From a checkpoint of a small transformer trained on Wikipedia.
Architecture: no biases in attention or MLP, untied embeddings, normalized queries and keys, some layers without positions, capped logits.
Training: a variant of Adam for these matrices, 561M tokens, 4278 steps.
Each number is 500 + 25 x the weight over its row's rms, rounded and kept within 0 to 999. Layers, rows and columns count from 0. Numbers have three digits each. The size before them is the row's rms in percent of the matrix's.

# v: layer 7 attention value, 192x768, rms 0.0167, rows 71-75, columns 512-767
# o: layer 7 attention output (transposed), 768x768, rms 0.0143, rows 263-267,327-331,391-395,455-459, columns 512-767
v71 114:483520527497486488482506536487544513523533509537478490476505480515500441518551462486479513439496494493521533449520479507498493462504480477505510479490516482505504487499471530501465487489535533508507507503512504486495527484530456515495528505511486454465517498493513497504460490549474535482512508523535505451505489503540503530460535503486492482493527460494527502531476463489504488489503495515470518520480526496524496496525505480469505489501495471492508535493494482464485480513542471463508463466509512478476504510532473482469560483516495486470525485503512526516513474514463484519525496495449482498458464519488502479467507520531504521495511502501479479458470599484490520511465520499499513469488554497476473516503478481526470508472496449489500535550505495510513476488553516
o263 096:532504507508479521507515491484535527552513497449503542528499494505511502549501565487505512542474491475487483493494510521518518543458534543550469513519510496482499497521539503469542559458504511469505484478479460503507471494482567461513479525510490539539541507502499480535490492547548494465493492487509538514508491508503515504484472498536496524532486509461461495471537496561502480515512574506513523513539458534490483485467494533495496511496476524514489469503508565524499495474486510585461530500449514467471520478515492511537483488464495486510501478514504515508467537478513480490433466529507498496508529490444537494481458496450496479484493505478543511489528512497542493488507486539486509488483469509538528499522483523496493493497498504501519489478521527493498508459477507
o327 116:514523493513494530467501490500495498507509507522505520506484513475536468480497469533534489434435510541519489498536543529548543486550508501498505488464535515554517482491460517456495514488524524516542521561524462508545497481502504500465477476498514524495520504508481476467513501466503453543468519463511516492462517524551501477508483496445493489489500507504488489469484529524493518518534487529510553539530486497486500477495516504501503494527505540494503516501454516459526535504507523527489505532576478481466499501473475530456537464510505532458521446555473493469540545533529460488528485484492531509543517474546496509473566483516502507508496515494485464517513488505495549459528494429492462493479471518481511518488494523465496527528491515513533498493538499506503541492463506
o391 114:519503477490532544485512509487525500522486500540511506501470518489540446488482502526496485480470501562518489506558545522513521479541516534522516505485506516535533472502494529443493501480526499524515526520488454527517526509476511492481475486510511517514509496497474461502530476470504500523480511461491543507488519529555508487493478519448502528457526529503505514487486529541491530521524487513516551526528464490497509482492524504523488488520490537509504516516467524493510541493522547516489484550561507462484503497470484536485531468481499545474523441538473485513529556557514421481508471506491528489522514494541513521483539480510488506499495511528499473509526491472520503483512472439501474482498491535495525519518478518473484523580517518483533499532527496489479528488490523
o455 110:489513502478512536486507483489486507527516516499514508510517542498542454518481537519477501446485523578531484489509556538546504472540488522502498494493506514534542467489481499457481493487514526519531544493495466509550497511491519491479487481506509528511517478489480464438504508479512476517468493436505521493486509515556494503489490481455489528488515499524498505454524533508492541531539533541529531511551502500530507524470517512496527505512502514500516489492486519482512522504524540525498496531560494468476489480467511519485516492483513505505478458546488485492514523557524448481488484512486513485518529491521510492484545477505481502514490570511485457509500476488528487494512462443500495491509468545495532545507510482455509511554503540516550519500519503485481519494468525
v72 112:528529500489535542495485540488508503520484556530504513503526496464505522516520481501490502505481498504504474543495542503491460502522495486498491480487474512492495468515504438495451482508499503526548502500504492528529512503509489525523495499494506533514495484488470514498524465531541514498493482478531527480502512465537489534478517501489474520490564479465467532457479526503483500455500515496475489522495517517458471503518481512496520452507472494517524527501512417480489512489487501461522451489517445491495495464470530480465512469525445512511513463523487460508539537516475486523537488459489520516513438518491534501500486478505499479526501501490478494514514499450485529472480478500467489524461527489481495503502504541524501495511528464508541486490509494520456507515500480
o264 092:542479496504481494484553529500482559485453475493520519534446494509503507522445489507484510517480480499518489460459487500468529492503499480489493490582485509483516503485467556484562468443445484504485514488492506429467541452490511498503534476535513480479508537459464474505496520539502490485513513570535526517513490527516553483491510508502479482487485538474514500543519509524527497537490502511487502483527491510483515549524525478500490516496518501495480521524481535488535468506503521494436541493491506457452535512500444512508500476487490426521485492510492525494469498434469488477485522492492460508512548522467516476468491475503527463535501476505497508474515504500496489495450492510500535471489495504521510495511536507472508506477458459479462517570483505505499494504500512
o328 132:491553529499508480507469489501483507477542498460503493497431508496544492504515482485552525517497530513555539503506504509511490511514483494508513489510506489531514442494549566481518470482558494463475476495485502524565496488491519479452469502461494521484492489499501476492506541500469486523502506472483501447525485469506507470486525493487511504466479525499507504511486465503479490540494486519496510510505485509468501492488461484444475492557523538516513494444470525485491526439488510561502478505510500488503493519537507505509516530504520523486498490511476531479506560523518511489480470533467491485440512462496471518510493520513480476485512510483513494443474504580523493494510468483502521486521490482539511540510448501490469511486454518507536460481538443519502557491476488
o392 117:486552503491496481496514501493474521463560509472506472473440457492505511524460496488560496515493498523550528505491487465516498522506511492500455490500528515516518484495515543465541497496516483505472516489470488502564526458489490505473487471485496530478495506533477490481486517518464484472494500505514485443516483482509486484459507479511507494464463516479496527475488497497455510500488486530490527504500477549465508518506480494454491502519548500533531485464458545466525536453489493532496474503510487479481494524521500486511457570510491516511495475502471526477499522517509514504484489518475490483427512464472458541515495494508494476483503507492490494439466528559549482488502452494495527476526493501531475507481459474477479511476467522527553468453529451490473528500507497
o456 100:489528520512503496506490504491470532511533518475522475491435480519473521517484525506550523498469531549507493502494504534521496524504515512503465471531525478505512469491525546493519483499540512497488519473511486498509494474500494508444468471483514540477509487513490456461498497516478472501469535533501507436539466489534514473495529472479488506454494488515531506546523509505487454527459480523511531507502475521479510511488466461457460470552550538516502501483468561489492533460520488553469496510504461497497491518519485551489532520509488497520501466526477513511482526495503503484495507553469483484463510438457430528467489521508487505500489491512491478465490525528518479519548476484476510502523515471547486519492458490453464494486481487506516451500521481504475547515471502
v73 107:514459533520486476532519567501522506473500572486467493504484505497485490531492489523511520504498497486546509498453509491505505486518493474495478492487486466561490507450473460481507453505539488505485489489544450537493520498509459507446532495513479439478522506471483478488535499486531534484513530532483514485503520480471488518447524430492485496536500478538521562484512526534514480500483521470511488469515523518519490504489501500510492511536520490546505512493485487494523485488480527524490490468538472505508516484481483504480534481510483508500533493482519504480518494486538501481521509493552551542509483501501505509516533482536430478511507485480443513490474542505498479458570521481504492488522486489505490520494502487488495495491495564473479532486487495522486511528486488
o265 086:514499488491499522475528480455460565561450469528498486540477546480492501507520526472508499507524492520464509490508496503450516523502509454486510520448501520480496465496499522505483487492451540512506501475481502479492492488477559517533486501503529510474499508513499496493530467537485524511487481513526560577539499547496527534484497518504492497475480484486502510510502478504511468484472475472463529496499491492471514520497528468492465504490495513508476518501485540492476472515551485451493524495472545485489517513550469508497527516515485513487485501531481481508532511517493519491533510499514502479535518493484517470488488527523540561496555513539526531477523471479482496480467496493466459504494495478458533507484526483502457533479523501493473532505496519509492437510503501
o329 129:502479517540473473496445525521519437460504516499519523486507489450507443505461484509505475476499526489520511519503515487552476495531455465500530527525507521484501499485481493492529502543527500517517500522502482472536532487514467497516506509512499501542517532477518511507481512480475510514526497438463459495467488464538476485519471494482569523513511492507439509450459509468424546511519505490509510488480506477475492484553490483533487534505494488465512491496467466507499517496495477513549500478580505509495514500502498497481469487505513506465528471529444521478504471513519485502479481487476529471480502525546495513536526517471484489485510521457515502506490522511512490499507449482492504486493495514489453478520509522521518486523479525488507508492496467522493558486510527
o393 118:490487479529490481481503524514529449488505490510516507485490478466480440477449490523493446468493495497512500503520520458519469510521483500484520513508542540473485525508446487498545512531526512518501517512491510478504537485517479492536529501507514492516504528492519507505483453493503515495509455467505475504450482508529470518493449504488562499500503499516427536465464523446439535497518490486498520461482524478485489490557501477525489543475521466489539511538502477506537518495515477471538502494562512499503518497492500500480468488499470514515528497522419496473498475530518484521495485502477511483468472517510503511529543508501494511499489536474528535502512523498532489510491467484482521457500503522488445457503527539529519457533494487481509520485510458486475553498515531
o457 080:509482497533529539490488494504531508528457513508519511516525529483518465507478513520471476490491513542486481530505510493543485560539479482512535494471520508470474475470479519517495504513513526517501534496473495492472561543513492517529483503513520511512508512509504454482471490505463517525501472480491505525519513534574451524530495507448537523493528456537444507491468497451469533476508499483467479460466492459488534486531489472533450490516496502487546486536517459524464521508563490513481492489538536512465509500473481547475512483469494517505504475524442523548496488552488510462517490530504508479542489522517485505496504517488493553490507503536534512522534536467478489501492470462471494487510533506492503471523548507498446501515523498452503520498496479529505519485513532
v74 103:448518503539577500505527528478483454570491540521514468484509476515500489471491479493541487497518528524517479438444499523520469512500517486525467548489489490498516534513489532512514510466484521465490492544511526546511483518484493511509490496480471462514478479496502503474504532518445538511522498476519483513501540500536498454518502501512480533522518481494495483529543466488478483500505530508472498523523514495528468514462495502551469482493486483542537479446509504486513479511515498517503502507501486485518506455543427512537488485516491488523494508483520506484491485447492435503479479493525484487469466450505470507495533495504537508484538509465459508494489526482488506527499510498498495517464465526497459487502535493444550511528499496533492480467493491510529531494486499
o266 082:474449496472497483523532465561464448452548521506467512510516508510495474477450479507451491536488488481490494489545497430491476457482491517500524507479474480538518521495501483515510520513488519538518540504527519488508498498568468495499505520512500489511500493477561488515507469501514493462500466479511517488507486480496486505462505495510529487487494518506518504446476516462510531515481506529527518486491507527490481513497505501502515498498524479475562501446530491505532505481446520487500505460533506497555480518476527450506498503506489490503527501482485488495455474527554530481512522481428511480486502559488507502504494522463526460489442503492491500482535513508520505515478486519492499523518468517531504499482492499501566500548478516494509500512483479483490521537505470
o330 128:539501483509545549478468525467484547540475483480480485526516554526476507469509511512477501512439494528506512514545520532486522480587493532490513491482480489507460453507484514514464511482513518485555526493495521510468504486541507506501472553494511497503561487480467485464534510465550496515504521496527507492528535538502495510521521493461507475485524483480543538574503489529538500520471442504506512487471538474486476494453494478483485472496512531478494492513486522504507466528506516506481504531544492488510459507481491531448578470497534554477528528528512427514507502474502525461522489544504489511519530517509470476458501510539522502510495483536479506476523558535496514531503544516466487480502513498523529529509487507528413545509500489498497512520481501530482518521464527
o394 107:511505496529463521492437524505497505468481495459437488523521527504483522468495512491505528519472500486512493511559497505532521474555451489467497509483489519501502464513472504496487514505490508499537506507518518506503498507545499527474472539504506474526555510512517501512486528469530460503526504477518494469516518517498499517515518475469533488483488496491535536537457491492513514532461445511516501511453528517456471451462479483479518486506514523468501468494501495520530504501477509544544478513550474520492486497503534485444535481521573536496552505512509427471484488477525541458505485527508507488489548551533477471486515524540520489484500484505467474454493549537472512516544562523465495502509477482548526507490485531539446533488483534529502476493485485549497562487496509
o458 090:503493497485457532489433505504516471463505491448446470502515503518505529465484505501482479508481521504505501537549482509524532434527439492478511483475507516536499476558485496502461517509496521519546540504476529478493516447531482556478485542512511475511525493493483498477476492455546453493478501494511469471525483524507507518508514471442529493495452488480537548512449522500498515507480429550498513499482562480484459491464478480473536508501522489501492481497524505533510493530476519513538509523530471492488464461517526426463508528518545495491505552501463410464471484495524502489518469528482498465534547545495498494458532508496531466478489508483440502440479555554498542516515535486507480518492501503515514531490458520510473524495489526513521533519476479508473533506477523
v75 111:537483538519480481495471482524513499501525501524525502473457523503511540536451491491490515464488480501458508490537478475494470560546511497477520475505497547572503495508526517478567448494537481514518511496468477506439496499451546528525528498510547529454492515499473514480497495528529494508496477527477509458516474461434507532507515488478515474451486446499481503510513476501528513457476479463467504442535527496490491514491503489515492475515503508526468517546519501475453479539513483520498505492528478518519477509480553542510507483532464527488494455513482511492475476478518495514544509481472476460531543496531526520496527468491496462537489488439503470526513504490504500499515515485523479498511518479498478475475474479493474452477511503520526511516481494499533467488531480
o267 086:504492469485539536476525522477482533503489473527512514487487512539500499452533479511495457566473466531497470495548504547481519473485508516499486489479466451478498506484469483526455514498515519478500482481509540483473480510525491467521529547483519483510514534486535509536478501484505499509488474499537532499508546527513476540520510506507480483542520541477530492537435500487520464483481475491477478520460502482539504555495488543500507505518501461460526475491525503524542512483515518499454493536493476540498501490509495502489511489449529497529507516478529490526522532519448490477522477518514485541508484519473485460521528516525534536508488527560485509504526503470486474511491492540484533475526503570500512460509531516506502475510504476485455517517519496489471488537489466
o331 144:466488506505473460497520488544503477462542499471504508483526442484509468525473503464503494485533517445510491505466503476521519486464476478540493517510550513481524546514467463519545543499499505530467480506493476477521471484522480492485552485496468503504487513495528530537461512499507491435524496448491488437450478492497479493482473487517488535540477509509440501453475509443456476519493537519553489540495482532474506483521497510490514529509511503506530496477485486488519513475481485510562488464499496506501495464502496461503430497497493479521491513514496514459505472539525484530465473486526508454466463495473469516523502499483500489492495519471505522463464458489477505492498484490502544511528483530487476503528486492470572475510455542496522496495527526492491499469522501
o395 099:493502505501526533507551517508500517501470483485502503501528467487549491569513473464476482508509530495508478537476556496473565472486496513564528510527488488494511500507480463555511509506496563554489521537494457471507493470527498451478529489499484472468495520483492541539482518481541493421504505460520528497491503529524493453501509514504467480518519508484472533476500544504482479513482571505548473511472450503495504498493509485491506517544492492524546490497478481493504468483467509488493495420517505486452481473510472488485478457464463484521482505499478523496517508553488497493472457554551509495497460513479496525520487493486518482504524493504493518490480474482469529489463495475498507531543516540511492498575498462456540498517448526468506501531524539504500456512522539
o459 078:523502478533536511535538533514526530488447460490470487521512475508494466513478529492505514509463498526487521534496547499500560473492514514535498506520489485439528537476463453560490515504505562505494498488471500495488497514530497491488502517488470492523495514498481527509476507472536514428486509459519528511501517540524507493501501496521497466559532500511517528516449537497510497478495541544570489525429463513514515481470508500487533518509525492514545507521451504506535505476491510517511511502484547468508490502514459476479477514430503479523511466491477487481513466569488514487490456530502485498525465520492484485523491504506497491491504504523484518468473486504500500481462528517489535485522532537500508507538519465469521479515463518484501540518491537479469497552517536